Weights of a small transformer language model: 2 heads of 64, MLP 320 SwiGLU.
Each number is 128 + 24 x the weight over its row's rms, rounded and kept within 0 to 255. Layers, rows and columns count from 0. Numbers have three digits each. The size before them is the row's rms in percent of the matrix's.

# layer 6 MLP gate, 320x128, rms 0.274, rows 0-213, columns 64-127
101:134143146155109127063148157125144104130089142119113104152121120073133124086102125118126121082130163113108133102149168161092148175136112087093106138136098133117136139123134110117153123117129104
098:113134149111140096136101123073128129121108150127108129125109163128167130149148131126119091103139136134128111094171100116102152135096123075099144152099135137174144111161109151119090131158125078
096:125129154116128133172124074130137107106136111110144114117121125141179098130150115098144124125142166146129149144131169109131126182116148120154126127121148097075100134092105096134084088120111110
105:126148142150103139167153138112114139125101093169143149160135135152183109152132146121132156069120120144177190122117124154144102115118127158153139146133138167155119129142093155129130057130105061
123:131139156143133124094077157110158121160115139113085099126140098151105154129136132104146162160140158109118140114136141144137066099143116108111118154110072161128136164111115120102157108143127089
102:122162099162121157114078125132135127104142127136132107152151114114132175142134122145093128133120089175161150046128112132169126131126125096139100151135135137138135155120144119089120150122096125
091:094107104162160105120106141119111110099109134109157140151099115133141184189131132112153126127090137150137103111164143131110105121139098130119125099121125174117112104147091117154122121156097144
113:120093144123133144145135136129105114121116142108153125122121132066136117104163131132188146124151148145146107120140126085144102136114162139145073129091097114108109118133073102139130118156160164
105:139130072118095131118117125117113127170134144133115110129162127098136148135080158126152158149149154131131113109122142154124090120137125103132119148169130120138155104121113145143097115152144129
105:113174165113126086125157120138132092107134137098096136141133163128166147139142105122165132109153118105145149144127129068119100128117155104131122100140105127159155123140113166103077112130111139
098:112152121126138130137067133142100119118083106126187102144116161183088150163141113143139121119128148166149117096079127099097137114125107138101117144116139133176129140129117126136151130119119114
091:116130151110171130120139110114149118126113104114141153133109155107119150126120101092051126105113188095180121107114153126152090062086152122126110132113096113178141145165114124160107106119154086
099:157119141125113126129129080147074088145106158096147106090117123095153140143116116172129139113146131114124172092083135115113165140138138103126142141151129119129160164151133088121128130132123178
092:173092144117096121108109129142115151125146184104145140120101120167123116112157114116115130129181158155149102127129102136082168158119147112128132119101126153112141077106123117159151108148134166
096:150147144097146105101169162116167157169130129119130176144152115116154134084149127121136144167115143143157187103091078119120142131132169122136128097097094078126131169122115133169127155121123114
090:066112110147165147099138114097131118166118160136151123148099131106142112137127098130163117143081134137144121136092203134121126156130131126096129124166148134135131135122134114149108107118100108
114:097116189122146157119162096134164149119133115113081104082128113128092119126110087146146138125160139149118118101112161115121100134089143141126103139115123080183125115118121110133137119149193145
097:125140109150130141114162118128128106110088181136161104120070122129128092100125115138119117109182143145122137081117147163122141107145103149117142137130124189124124135127068144122127107146076132
098:122132137121151093145102134117104130127065109134164132163141155090126121100132198100148121132134087097161120129148137076078122130110122106160131135112165122139132118166131111115173089122121145
096:097129157123153108172118145118108106124067124126137170125107177126135164144139105133081166166138100140133125119153095135135074124109146104098115136109121170096148080138118114160154129092165127
109:127108137129111147144149072118092129122146184133105135104153118096150121144120110117119114122154127170181141159129106184137096114150158144084177150151107135114144129129112090163073140122105133
096:169122100159129143140172150132128143144077093099115150153137132104136091122161135119135097124166129165126128126091144094146103106134083095098165180163162116131091144099155069134137109130166105
087:097127129121093155140124146105132125110108155133122125115156087136147167172134111158149130124115142140143105144136113131132151139126133136132153116131138126171138177140128083190141093123127157
108:089099153115130141107128133111159142140160129155109098139135111142135121137176127171152114132132086094095075123153075140131113076109158144108125135132137136127156125136108146129128116153103087
107:129186086146171122100118125115110080097075141121152126139088117153110148097133116094168117111083095153147127136108142093131145112140134123162114135116150148122104126110092145122140126116086135
093:137197126148129114105134110123111159169107148118129125125125130089139135090123132163141172082161106132159181156137135112107150120157140103133117127137158120125134145107104101145141078143109125
094:070143176136146127120133094128113134103112135134111103136141127110109149114134094145160160154119155141084127110135118135080143110088101156119137091128163096115100118109090156138157122165152162
091:148137149122077130159101096134139104136097140164114111148144169132114141162105141181172158131148125151143114092123131157099162114137141124123140130146172081136132102128113083138118118060132094
108:126122150130095105135129181118121105148140111117138130104120134120113086161147099144162155111129154136163179102177104130107103156160158165141123128127118143132159124163165130104122140143152162
106:131156110104103120105115116128133153101109144115149112120173119126143140149116172171108162133132127127095126125173150131140137141113100115113113175150138118085127119144196132124110123170098131
093:142157145108111090153159174129176106098118139093115149149172135146088131157115095104150146124131093126114133135142159127128118091144135085173111132126105147130159106124136080143117135111148089
099:121169113134147129156115133150150137142147157111118122097091100117119102080115138109087165124160181138130108110076167133117098133108096150112120147117115183095116159159134136114074152143086155
099:135134114137109170129121135142122122125121135112101120123150151145129100143153124165173107124142143140152170149089126135120178174111125107128124166165109093137127131111135118084134143145122143
112:084113086086122135138102108135111126087123086161106090115144156116148125187119101118196112134137136147132120130111117170120139153167134137144101106098137107131155114109116186135128111154138129
103:122126164135117152122107111162146122122139100161127179123117105127137126097153139148143094137162117138146112117138099163111099105124181142115130119118203132130096163105091169121126120132094116
112:150097160131105133104146145136088134139123123135158136099124139124100081146120136092096146116149134125162109104130131151073065084122095148105120125139101139141173149116169121129141099123137124
096:161117155107068133146136094161146098123079113107139083124106131129151149174142159132104148144141136135104105122117149130148087113125125118178075128104139052124156150145129112118139150148128143
107:151127146153131119123108088135143145089116144115101100150120148160114134133116080129134095127170124066083135142153104150117167131111117142159123144137152159116146102112106169116138064131162121
093:148121112132157131172154128086130114095128100064140121149135142101117083127108119086127089124165139102167127109146141159094105147125117135112156125111166110142122142104143116125149118120124110
102:120156158084111137146108093095112139140115131154059148178145141152107131142120098128150095113139140168095107082149119114086147154149138142102133129106130121110121133111121173122093129120149131
105:145133106142066168161117136114145078131086147098103143107148106159108128127078089113122161121139145140119125097129127116115107090133094141154094104099088088163115133114163156153110154111141151
096:109095130110090106122131150145105138120122149140135106165170166094139168156098153149119099120089121099116122096104148127127111144126125103089130146139067143133170141108096114116121166137123115
091:083118156110134124120110117143145115117134130062132132127124134112098126123167145122145130134110113114131171116118096114120090123129069119159137128138158168109151130144160130138166130149134126
102:122135193139115159154129106167159126119130118104129136122131137133128138144128170109109139122183163137125107143094177139090125139151104161124124158124145141158141171149075144139141148165130126
098:141099107124105152122156119145157137092121166160139108142108138116124114132130159139153102105139129091121122171122128152121174143138107140161139148147106167137123106116130096114145114100153140
104:101133105110118106098123156128122132131124099087120137148170143123161136118118110106219131139111133097141161177171121130126114156091102068162133102108141108101096062112146143130122125151143115
098:120118140095151139132173133146148113155128130144062082090142132099089099146112141111146126125136092108155098126108092164155128139142160103145142085149121123101141124132150147128093166093164112
091:106120136133153073161107107161105143145163111120140144097142132092111162110128103081134126116087146139118140101102142124111121087147105147113130162091132109129081170117105127118088154119087127
105:136170120152116159167126099165118102144109147121102144115085137139095133099162154161158151143140110106159126117130108161110130157128116142136117122088183086119118110129109148108137123133065085
100:093127122167122094175135153121083081123096096103154154164126112156141136138134157156132114143117148140148106112127114130110085082138133170140165171145087143154085120094078156124127124142114122
095:126146162147190116150143140117161075154129142119147109126120085130118131122080105162123057128100122161131122114142140135107161130106133080126169156109105117123152118121105124128143103119153132
095:058140102125120133112132134150134139135152159115100108127175095122101136135143090139124111122146135156114129169118115133111146113129169143146197137114102103192118125140099132136067158142124104
103:106119172135145126133137094127101142114100084088139161182103125138117124106147134106126121123128144160089122131180179133093111136178130117110133103123117129109127107111139115173129156181117136
097:178134172130107169184165113162153104110136101126112149146124117097179098131121163134137131081124149143109147088135143125136165123101130071114136108144114134122157108117113155120125097058118132
104:112124160127120152137113124119158193111144111150122167199156146099115119144127114084138129092146108130122105126122132126115097077107130131126176115137134100132154122104126161129135131170132121
129:123094135097123109140081168122119160156110131088068115120124134115101135165122110117120150159171092151111095103139114155129157130134139122145122103094084134105127143128098142115148121156125124
093:120101158125119154137103118126139146181119179124200161099112108132121129124119145109116093181122107139166144114139111104110163144139121160158125101082101061177131119148146141121125115178111112
107:129131151129125179081137147109130118085142128152127115125123101191084127080096129098126130123154140148117132114122143114143127102122117104148103124119115113111092102086139103130137181087098080
104:114110192103154146147121153179122135103135121137103121093101143137131086128090128135169110105122101088101141108135120121153141141099127109115079130130129127137134098108117132107110068135141165
090:097187162101152097137144149169094118112102098079135106146114118113100160115094143159103104074109105136155164148132100105125115138100183102110100141116133117166165083129118113145116122139139120
090:129161120105119121177075124134144125148083190103103125140165136138149194124120143122125107111125136137135152136083112187129148133109136094130131102133112131162100177094107114105105138123133135
107:100103121105148168074115112135170128081155125121134126111193135141142166111136126094104175129150112055115073102091108105120139131097180153132128112132126119139155118141160142146115114126144137
097:102133109155129106106118138156139097091133107113149138150076131085105151162080112157153143133103120144111129150119140114118113148157123106118162175108186128123145111165121130115122121136145159
098:105150126112098149169146155120138143125140136118120084147129178122098107134151118136114109133141125082099153116098170161150114177132140129135100136123156163159130073125150130106125104096137162
082:163124110110086148162173126188137168141147132149111135175132117126135111166168106132126109132158143124134091111130122116141141103166122163123141136138114137110133171104118117125154165120127141
106:161140139106142142102103132173145116126131130092116135126103133155132133110139107097127161137164109148133141158171105101111163107169155119159138144086123098126103131146109145139157109097125128
095:120149126157155098121143140132110110086109127089075159143116108141096147103134123147128072083131124148151104141145148120144127110120155126114113104139169120094130141114068124130109113133130107
105:186143151164112120146141175145126141137143146154108134171148094119109148148126108125122152137136124149182129106108149139119147139052146108125125155150192116101158123130192158126152156127177149
096:097129174143153133106087127130171144112108124105109146131090126159129102105105121107126153119103096135099131123136163126142131125133150133138127146109143127143125086147149129155151081143104160
105:131128150159064141149131099141093091129153148092115108140062133085120112125165136121165123117165135140128148113138152115139147134142090118120132145149122102123150140120154123094108107101124118
096:082139125129112116140127105157110164109155132095131096107115076102162105143130128151155119076082126145100087138108154088110106117105169117160117098145119150125115092119142142140129092147143131
090:158140156135163149104154127130160114123157112135164122158123106050134112126151126133151132095122111119111121153111117147146161096134124138129120133173130154115126107142137119138112091130105133
096:127152163133095126161140173126138146138135132139119111165198147109145153143109110137160146153134136102118129117118161142152102096138134158150140142150154082177112124138121153136124057101138160
108:096100121177093153113149084164139151126094141112074107106142071124183103139152114148127096118109088106134090133120144110128162117147122140109124119138133122148124140150118115100124084130141141
095:095114072114111157130135129136131119168103132106152116109142119128158143115158174110144127122187102141128124134112112094133145121131106104108188142113128128103127131108126111185170112152145107
094:109122190141097127133155120142085159139133127112096137060116125186128128117128111109115099143093111141138152103133144148132126103119135150104175125183100125155122148129128125161146143148124161
097:124131147154120116140119165183088048127103090112096099163118076127099124137103119107165139075157121101108126144135124107104145120163165121114128146128118114092095179110142136098123142152133130
106:090128146152117115132124125163132114098162118180134171159142167155106086115111116149110115127145142094105132133104079159104115140068125137074123136145106144137112155093144137114084087107143143
101:125117121141139117111092097189127118130152109091152139142094124115133078108129129118137103094156071139160114082146117106148132126121135117147174163156124095131119135127122102168094106135137116
100:100156113183122156147142128144137120170117141132145164126158130126098121157128116140101116124140152124111081133123147165065115120119110104144095106100115130117146138122129145151138095149205137
104:168136153149117129133174128114141174121132150126141124121084123105186086192132095169132126174170157131169117120080119141108122157145092139129172128163116152126113153160145170140139112123124112
094:108162126141172126121154116105133129108129173082127112147117149128120125111125134128110125150144180097084123100124115124107153123125135163160173133146093098133148140146126120084141091108127122
097:187174133150148104104129131108136130106123098097126142120127102139100146124167122111173122111112142128149133096109149125118101126152143132155164151106114100102113125103130157119141135131113114
091:112172138144137115133121156154127125106158124115098106092129155117109120151139080075168120161131122102110093090130127089118115158152117127104100126096119148098134136150120117140183109180135085
139:116131161136118180164144084112119149100136179170153114147131187096139120125124095154114099109143138152111129132091128084118110118120127136092146120143172145162134131095126102176082105159119114
092:114145071104108147121114128110114108158130126146105153129113101114117130123107124146142169142095118100099142098161155123131118138143165157137136151138122076084095127102099128143149120130137136
085:093116124140171105120119148109125153138132185129153129118151095126125150117185082134126140087132127124116137080128169098067103168100132146150137089179133100155130089127102133127130101148072084
090:154164129141153167143161125113123160115127162115157149140105149114103108146081124150161153118085158178116094107100133124094156124173139130114134121125104119104127099095120163122141191123107127
091:136155134183143126122128133129123103161127120126126119128074118108097174118137128122104149113128147164153081114106125150097144123091151152136150123109095152145160132141099149132100097115079126
092:120125115186116130144134155098142129088150133089158157161146180143118132139116128099170146121107128149088097141112165183126087158149129140164164134079133079120122121069120107074154138159119101
104:160130109114123124090088112083121112134120124129128135157119096107131135160137116170136104145135152153109113084090113129083139131121111151105113121126117153135116109150082127144155110148148061
117:126164149125108148124108107176176084102155099118112169151168135146172168142109162111133129097107108126108122153123163168100123084125128114140120106133134137138150117142125134146136094162101112
095:126153130112077152143117132136106120159149170120112086162126072147157114159158171118122120112124079140112109134117136106102126113107120105132092130109139150109134136112147114170119140138101126
099:115154135153153156136115120128072117138136114088133134123164151124146148132132148132137130094156102142152064170100107097137116118072123083115117110135168135138112089108102144152133089106132099
119:133178137109109091130148159161085086137118173128148116144137156088119154139151140127112143106119123141191136085114169133123133136108077136109123133162129163160104122118081140088129144109140134
086:120138149106127112150163111103127143098126169121122125113149089127103119103111119140117197118128140126174116135084116143139142126129142126119066119148100147118067135141156093101096136122157121
109:115127138164074087148177149122113118111123173114142140122179115127199137136104128162139129064097095124096124097116133136138132143145158101120108096135138145113154104143095126125126165147115142
087:126144125143118124142142104127157122111143082140124165095106140108096142110121150118134129186119102157127104137153120114080123138130099132082092064089118146154125127158086080183141141078121135
099:118118119133096144116106144127120082135142123088123087160157128088112150116161165112140150124139124140120116125143116102149134093126120165122131142120120197124065144166104140136126116091088171
103:128149133132111165113110109152170129145163084116124110152149122113158106154165130155161145122131104141137119124145118143158131106121156112093138145134160087155113112153102169086139116154089109
085:132109159111136143136102137101163103159135135118114171138110140108138128124136143132103134128149137157154157096103103103115091117110148120138143122114136155110153125071165072124112100100142114
095:110167132133144133102117131137117087116114075163152114136144116114134138146138106112170139158115138103111100133149179133123169114122118131100110113115151143111097131099124144155116139163082072
100:181086134112121089115132123136132083097154127115134149133136122093152101106148148133095137094138130122140115158154107124107099134146067141073109116109161115115145106130110122128148147141128112
105:104147141169119145129130123129074122180117118127114140133142139139114148176120122092127192150102152140134092131102164168135113149147109111135083114121122093113144093082104115142111122105100112
093:139127081135131158117114134143130103084170131120109124147151137118103117101117106104119163092129132128098079152146134118141179121091111108115140146079114145067145115156102101129143136101102099
103:103110141112098068155104121177127075104133136117113169126082189110134130164149122125142085115163129151108135116143099111139130113116177136153143138158106137114090123126125155123176112113157121
092:120145121127132108102136126103093148132113107136111172132109096171119142161102133105127127106098106168097097105182109153098126080129150114138144096114113146125127133120091131162150102112128092
099:163167142138108143116168131140079135111114118087128187129136138128131131145126149140088094126152114167132173136161123138124111187133153132164161122094167116122084136160145150129171134132098136
095:133140091149113141153130101111111096123103187166127100134143079155127129187125133131125124125108140060100114106102145112146123173084114117114130073151088122152157116118107143075095126112108091
114:105114138112133135109119164121104150115106077094070154121123131132096128131143111100116127148148158169117118119132076154112127117173127148119155124118087148070106154131099137169165108169128130
082:081121133115116107129146127120081117105113140162104141106146141099168107108091128148157145135126117122117179070160123157103160091115110104084149161144136097120174147101109105148149163119183054
092:133142134100106124120114121176095118125114138104145118144161132091100190126115118117142096115126141130142084083103115091135119131102070108118146122130107108117121101134125198119177153117125122
094:135172144109165148132126175116150156107161136109166124194121133147149109161092111126126151133166145133114140085128114121116116132119147150142118137110112154109090155093148109152114110139119164
103:133138176109152082133171134154132110096127127141133134118111156155124158132087095167130115129147133123054146092164095114160124114134162176117121137111138140110115162137101117137092073118136150
097:145140124119169097155115099141125138131110155109156117140115150101168129126121121100129144084113137137146159121159094083098087132123119105099106121114115140134085198094106115158126113109177141
088:123185131104140108121131117119130122156151121133132095106110132098140128084140159126116099081131161085088111136135149119151137080146152108152148147167104129146136164123135135112151092111121171
106:156134116146106093111117118171161116133115154138129097115120097138131080129151128162168133149114073172128137097162093147153166115111113123108107135121114157100143092148147127140147090160147137
108:106141158157133131177114114144122131150139142122133098136111106170126073143081119127148091104175150126081139132109116158121134138124149111143131131102116166099110134115169119080137142135112095
093:179125123136102137116140130152162143106156115144154141136114173077160148117124077146107137138086117104167151155103117138122147123123154133143134126122135134071169141122100159154119121141124141
095:130121119172120140143132109123127145126078131119172144144140163166143113134082114138153147100083170105152102124144114089119110131099085135099142094136130095155081115144157123146116149178104141
092:075146156153150127102154150171126144132127126122136099146110123121111112111157118148132145087099149097155148127137138109092151125115087144142131132085129157112097100127090149123180119144157139
093:124100148165124144181098186117158149115132135120148155120116156141120094137146168127111160152118126113145107150122123130109112076111170145155092127135100126136134133158139078177099119139154092
106:107167149125114165116151129182129110112122148113174107085114151120137119111094131111108169143165173129138121118127135129102140160101136061122091118103160131128139103138121130132164136140100121
111:133157121131175102134097136107085105098108089104112160100132141143092166148149114102143157153133112152161127146188103095120114133084153149132109095125098104146132101109119141132127090112161131
099:119169135109120152119077093129105127152126142152104146093125146133105142157147104142137106143145108124110089143140116104132136128132155139116150102129151146132135099144066143137118164150124123
109:126162146125124134118197089135154132110112136116096153121113137126120154152108165131168181129121119109127114145110161177116132140132155122150181153172178113135150124133167100128146089167142127
091:176102094177099143166167113122108118120148175138162139140107150131118110133150086098140130158127167161117139136116134125121133118124143144119165104139138110122152155150144145100143101112130128
118:122129154179098120098098143113156129097109148151096087125101107123135121109157134107151133103109138142163133122142096174153164135097146128122103168106130107159104152082115107130134141113123172
101:148142113085136144101119175111126102111172124095123163114137108126134120102194164121125143149127146130136135160115164128125118108136131158149107131100124129059144133172133106157134145112136109
092:081127133113087178151141125143125154115146101133121104116122144115100145143115134081072155111147120153123095108124150135121091138143176110117087089113096140115145134095153103161114153171116090
110:155115127103123128173197144151145117096098115112167124156151143142131149174098145135172119110143119135127154144094142111125126158124125127135133165114104174128130137143154125142159129181129166
100:133128126119177119124122152104113099197120136129138192116131111130117159119148140168140104168148127150129091078153117160108094143112134165121146170169124139112150113161152136139121096128125093
106:104136166155160128104119107103101136150113129126114135153121125151143119157120131120166161115130069102136147148133120128136117126059135109120144117161159162088136111120123169128124098141067114
102:105135129128111139137101157134104148087128070148137107133151148104150145123138093105165157113144141163063120142127133094119174182123085112148163121100125137157136159136150125155131159138150089
095:108125136100092111165088116064120128141117109097116088151165163108117147151124134110140099172160154163147125091098130103132094145090143132134120134156123134120129123108116131113102117202123116
098:133162120132104074170103133160126143179144140145113137097151128114160135165170095104119106143157177120161147109130112148142098126140129145164121197098143128125124140136118084107105108126084118
104:128131096153093113128102155097151085148106141074139139127147109139124158114133119127105130086141140134120149144096155136115129116114101114085126162122091125103097158122134174121128116144123102
110:133149136144103086127165117147120100105137143128098141138097145094151173132136117106139126129101130120154121183101109062168109176113139126136099075141150122118077115172109121175103123143128170
090:138147147174134095138123154144128122095135159116128115130105143128072146132120085111161110099119146182084173134133155131087096135147099130111113110141145083182139115115126137090158161130112111
100:156097115132136144095138102149113151072121114130117147105111102097153166117129139123137164121085158115163125134134150172128112128117086137144117143107128125157082096162096109131143146126100113
094:127154114138101130145140144129162136152081156099140122127122095146161127109171144124131155134131093133131138117125089127127103099107129094127150121114143143107168065114117115147145098149139118
108:154092138167077125145129134119090122115084104153170164166167143078168076128122119094116101103130110151129116114058138097078116114136140091109126116150130122114094129136107077146149115164124133
076:109124120099113139155145155173152108083183135106103133093168109098106135146156151128128116091184163162179130119123124095159145122122163125105119120105156151110149130173120145108117121138139097
115:078115102090149145183108096149131112150120132132094137127128133148178107108130080120182107129132160142084101137138095110124125087129099088144164123083120160099121085100148100106125109105135135
095:135106121156142137171154140080131124145144147077102152142094130092107087088121136132115111079130133092110114111126148092087089124112115112138126119093115122128164114182135135160120106128148112
087:117122099131127120132179115149122116111109129163128162117147158172100105156115111098113125101133168151101102136117144092116133148123086103129125157133159139114121143198137169100126162138145143
095:130127098113088120099102123105095133075123107098169121126114147149168197117137124133117091082166150131092143129146095097164190170118132118161174102115136164153107082117152105139141129082116160
090:109098128092178147143146143091147126114165120134151126148185147109152157136175133103179142126111139148089135100131121104128124121068175141140101136160116157135135139098130128125110103136136125
102:112083145144123161118133121077127124144115124129097122132158188139108146122124121135158123102140090123104125107126147169165112116157136132107140127143150103117145139075135156128118140169141134
098:129149101113079146154129159155134153154145134106161145131120144142138117127121092116107098079127110111149103116109112149147148150109136158153136141112144133036179131113152131123138164144100155
106:116151143119127187109152157134144120092120104149150151143156098170116133071144142091157112128143107133116117119128096117142170109106156159142123119126094160129111173130116119089131133110160113
097:101139170148109138141096105134156172095109164178163094141132172124137107112120108112124112119181131130139115109137160106117107138123145128136145126192131162149105150192134129136149116138135138
098:114135164134111109142136130146172158147129099121138152118142148091130141105157158149156161134140175150168132139073124123116120125122153102140100121109136173098148088140131096103135141111130084
101:134138164106102149150140157118147135085090151154130143174118159151191095133101117126139109163132132152136113137113121145093128144156132141155125137115104107142124124157116169141104077066149125
094:107121166137138154132131138123166162105105109164133149123135119111106174132101080126129168137157118127096148124113177146133088086121105165165123134122098140124138139095167125144174093141165166
094:144155106117130110148136161161148092133160154107120124106109126127135152113158118123113106141134140133070132167114137145121121094147127107108180099145098190122117141168152117153136104090142125
089:138137143122152118149092113156125107126125100137131118148180120171156094107109099101135104150135117152087126126109087149127101139105109143164145159099127118142115108114120119093150132120163159
091:157136102186113154082093170133134118129140136158124123153113135077144126142146115143136167122129118107100125115132082103149156069159115100143125125072152136140132105095117159112137085112121132
102:123127128114135161093205142087113141121147125121137150169155132104147124093135144113131087129135152150107136162146121182117138130109175115147120153132153119093131113151133119134140119153134096
093:166130134131150123121134110083153184129118119110090170159122119136122133140145062160117111109117123150170112126145124152121080123115137077181173134112137102106103146181117096125133129124135132
101:119110065102132137120075135121121126132114149096122128122140141147137153091166101117149134152138170119101099146087115126125168150118160119136100142168115142180144134142147158117157146085113132
092:120117111113126152077146110093124155121138076120114193145179134105115126134125121119129095125148108108075101118139107113190121159110152132161091148157147121140132097140170074123133107108122141
094:147148118150136131104127109114127145132091114126132127097141108105149163158131154133104106125135110127096071105125118145129158109141198107128135095161114103126150089126137137139110152115145162
109:112171186165125151182140129143143111110121154116118118114103113120109145129094138108150174130153122093109137119100113130089148119105168151110062090133134126141135120132177124135097111174109136
098:145132147163156143140180089159137121126135137080139116138102149051127119148131113152109108106114105159109136106198170105140117110126157132113118117091099141104142131126136146134157124146115154
106:114099133098113175089145127088118178145137160158116151136141145128140098110169141119122120100099122120121092175141148152135099154156148142136135118137150109176131086091101114138108094115114129
089:154095064138120154139109133145128168150114097141107120143120111133105132147111133129134080134147082097148099130114124099103133126153155081130154159106173141085138121135124083112143062116122112
107:136128199117105086123175157121104090158096121096142145143087137128101083113142090128131168140136118128131161107161122114134137147131120180153113114085131161156079105155113128139118125145111127
105:143104163112114143134120132111090111116144171171128155098121124143125133120109139110100136138138118135131092098107133132131115095100092167143103131162148131114156091115141134163097136113107135
097:122154166140175120118114140117121124160108192120134097131124139138135157105150129143120147133123101089124146126143132122092122135096137137139118114111143146121134181088114155182115115067101134
098:084143114183148130148161095153151155121128131059156108147091174145148140168120123142114158135132127123106123119107121090123147124116125119093135132128151160123157079106128175128098144129097137
101:145105115141111090112123175132120135143099134087121097154114141104119130153123180159134112144148126093164152112120129132107146133134135106113136111125183135131133165107098162132122117142128113
108:124129111160108128146092131098079104175138139114137082146150121087136108159133121139121121136152137120096103126157166125076149139137143125161129143086120099149127119143123120120124139153137097
099:122115159130154132115141121121098153149122111176127130145130148119153128130136139113124117115124148078126119119135145153107150116099135112139111104119117149144174147137083150148150128134109101
104:106150115144134134151153121111147129088160159140131180138098112138155136120154124115093152150146126146167127133120121131084150153105123098160126140115101116147098110174079121107099152125095113
113:141142137114152159121121150102134187114135134103120129109099182107139148126120113113133089136162123128113106131104089107131120110083112096161134151168145173153103096102130092100097118137168094
096:146112107144111103115100139126088102094112112128106152155134140130109148113142126099152111127160148160133118132120090139161164163150142101130137124094185188120136092113158143148140158123164128
099:150109152161078138151102114103154128188133176127155174176148129119158122117089087145156149140172147111082155106108105184132156133146145143126132142115129135145123145101137132130153069122077117
109:081104118118105118148148097109155159179153145117122146088116135123145136133097109143090118125139079131151134103131138143158172130176128168148156123159143162135116140139107110149158099174155102
115:111106123152114130155095132143116103146137082089146156119123075107109144160167149150159126129139137147069099106121155137153102115151173118147124115157079141111153096101110105124145143149133121
107:143096143142124116133139124134123116177117098123173161147120139107103103167079090155143135123120125175120124107156156149120117120171125112125135113121157078100149145121133104122162127133122140
090:094118111129118108178072117158118129142154091160093107139140139088130108175133061131143129094097126133115095100148146114161131103144114155170134098146114097103133116149131116115124096146122117
098:124145102136126142149104170129121161150094137117151127066122105105096130134123100118141159117143120134115124169148068139089113153125114128158138150146084146153095155085137101094146107084159133
107:122144165142080122155133146115150133085106145151114165127087150134111108082176113108119151121140138118147110115144098133140152132101131174079095122116124114121117144112091129159141130148142149
096:145111144147139176151125140134163119103111122112156095131116138104162136200145137109095123112173115075101123116183100092110143091093114112143148116110096104155140122116105147161112115130094132
099:096128118130164124123139121131142141097132140125060092138134145109142103142141084082184117143132146136105085142151123092100093130119112108072144165126104161145118164136089127167148107121126106
096:129097109108109117160087125135122165093105142099117112103187141096148151082138123123188134121086133090110104119115145120115117151125108082104138128169165145157134137117106138121124122121111115
105:101145140134066135131130130160187107147178130112107133160120159162174121141140132122119090123136158137149130124093184110166117138111086127136135155102120160111115140142115148132147153180123073
099:119134138127115132148158158124148164116105142124127109115126138104170128146168103146102152155101131158117108130115161133147138086139195121074082117130110134134137096169103162131126137165151147
088:153156137101096127121162140142110137122108133101114128140115142139095116110193110174128133149160156143105150122147145188136149163126122131141118142114112124131120151134129080159159091125112104
099:176102146156116131113129108138119148137111124086156165127128120150142129116106102136115094099115164110091115102117099083134154101136099091114145152123110124170151098157154133120108129143132115
098:125101096172110111184136113150079091093121103084115112148103140120168122132124109082148107084093126129171099151099142127104107112133099131097159115101104116125096133130140176127127107090145147
099:156154127146142128153146138117135152135106135089198149132098144144126127118131081100160090131145111148101118103117123090107151157110147145137131105088131164133126158117143147148178125134124179
099:146103162151079126133157150114150112145128139099129166148146180113127128137133115113122113102145163119141123148091143086104165147132207161108115155130143127124132150087160159089136127133110162
088:146150156142135147133126129123164139182125150128124129123115113080132101123108108145130147109096109132133133111113171165104117096158127132125128124135143132124082149145131165160148102145143127
117:146139113122127117181160117187093121159138125148126147132154132104139102167105136087142108119138149135116073115116142098092118110096123108097138127106114127154128109122095095140105107128158112
104:115116089119176156121081128144079126118112107120130146145162113130112118142150088115145127122133126098145094122164108139171086156102110145136160152116109160092166087121159139116118115129104158
109:110156166113085143126124138136138113105103109108105076148097159101077128148135124135148161068135167153128157103124189119077142164136139145113112172133120139144166128135142123118123114196117129
098:123116157120101114102161136148158143099117110131098077142143163128123122129137139125134133131139143158128096091123124121159139147092146105138105098160171159153096151095113151098127086119151143
098:138141053131131154105097137117150162151141104100153129128122161126073135150122119084107134109128168099104101122091158126111145106120129126093117130148126145152148160100128123156139076131175119
106:121161179143159131108095143122115112146100125124134126129178118141132170138137090152139155130150130136090121158207146123121096142121157152129135111099132157120145109159090144132168114111161142
103:130109149143133104069112124126149106118143146135109136153140130114152090134130106146104175155162133115120146102171066148092090118076147110141136118136178163135091147113122116121097125164109084
082:149071104078106118093131109145156101119158103085075109150163156113068131082151133122136130142127125144177097149068154132113157146133142089122120159136124106127082131105138147159117127135112122
108:152156123083144132144115116179115112157105128139102116080137117167141165155115123102098180120180178147120141112096112106099122141132117111177150133097123161088124142132113125148120166114082120
104:139135114100129124149123107161128139139120122146126127151153125090108094126138129145146177122139163091111122122132132160087138127127115170105120131122113119147185081147114083150160036106117167
088:151101090084114138111130122087146094107098143130115142140139134159138141120124095113099112138090112098157115131131119132097139108100180156150121141105153119118188127163140145195091159124099120
094:134126097133125138116098122128120118121121102115111156071102129135116103135119136175166121117139117123108115074137186147129106131143132146146167124115123128150165104150119119113142131143104142
091:124119096121119112119105124120143100161142131148136129108153116131128115087153104130175155121148076098139129096133120096130125104134124129144145123076091123136105155150136134172146078124156062
086:079157106127104116153176139157116132174154115100115143127116155095108157131134118080125129119132159116151085108140131105134104158144127133126122131135135149126104138130140126092160143133172104
097:127146096181130179100101144122111076128087125128091132116127139150149130110150168149137127143153169100155121136140122131169122121083089154116122123111113168139141111137134100114111112085173152
098:141094168099150124120107133098178095147122075149124134090171107130094170124111093143092136154114127157129101090143116128099082151150153088095104172144127106156131110143119138166106115093121116
115:116147155111106181139105113120133105122141118136115116125113100119149108134127152121108118113159112117170126159106109152152155137072190160116114114106136142119130137136119124181110088120142093
098:122156172145099118156102115118103132145127141079124123166114139129179153112143136062153116165112148123133123145117095128129101117134145153135122113187134181158124120113119107098157110143133120
115:081145088147125120101113128105137137149140110114099148142133113117175151121124151160059117119080099145149106143098124158138130118149136112126171145156152181078101118163125128157113138149121120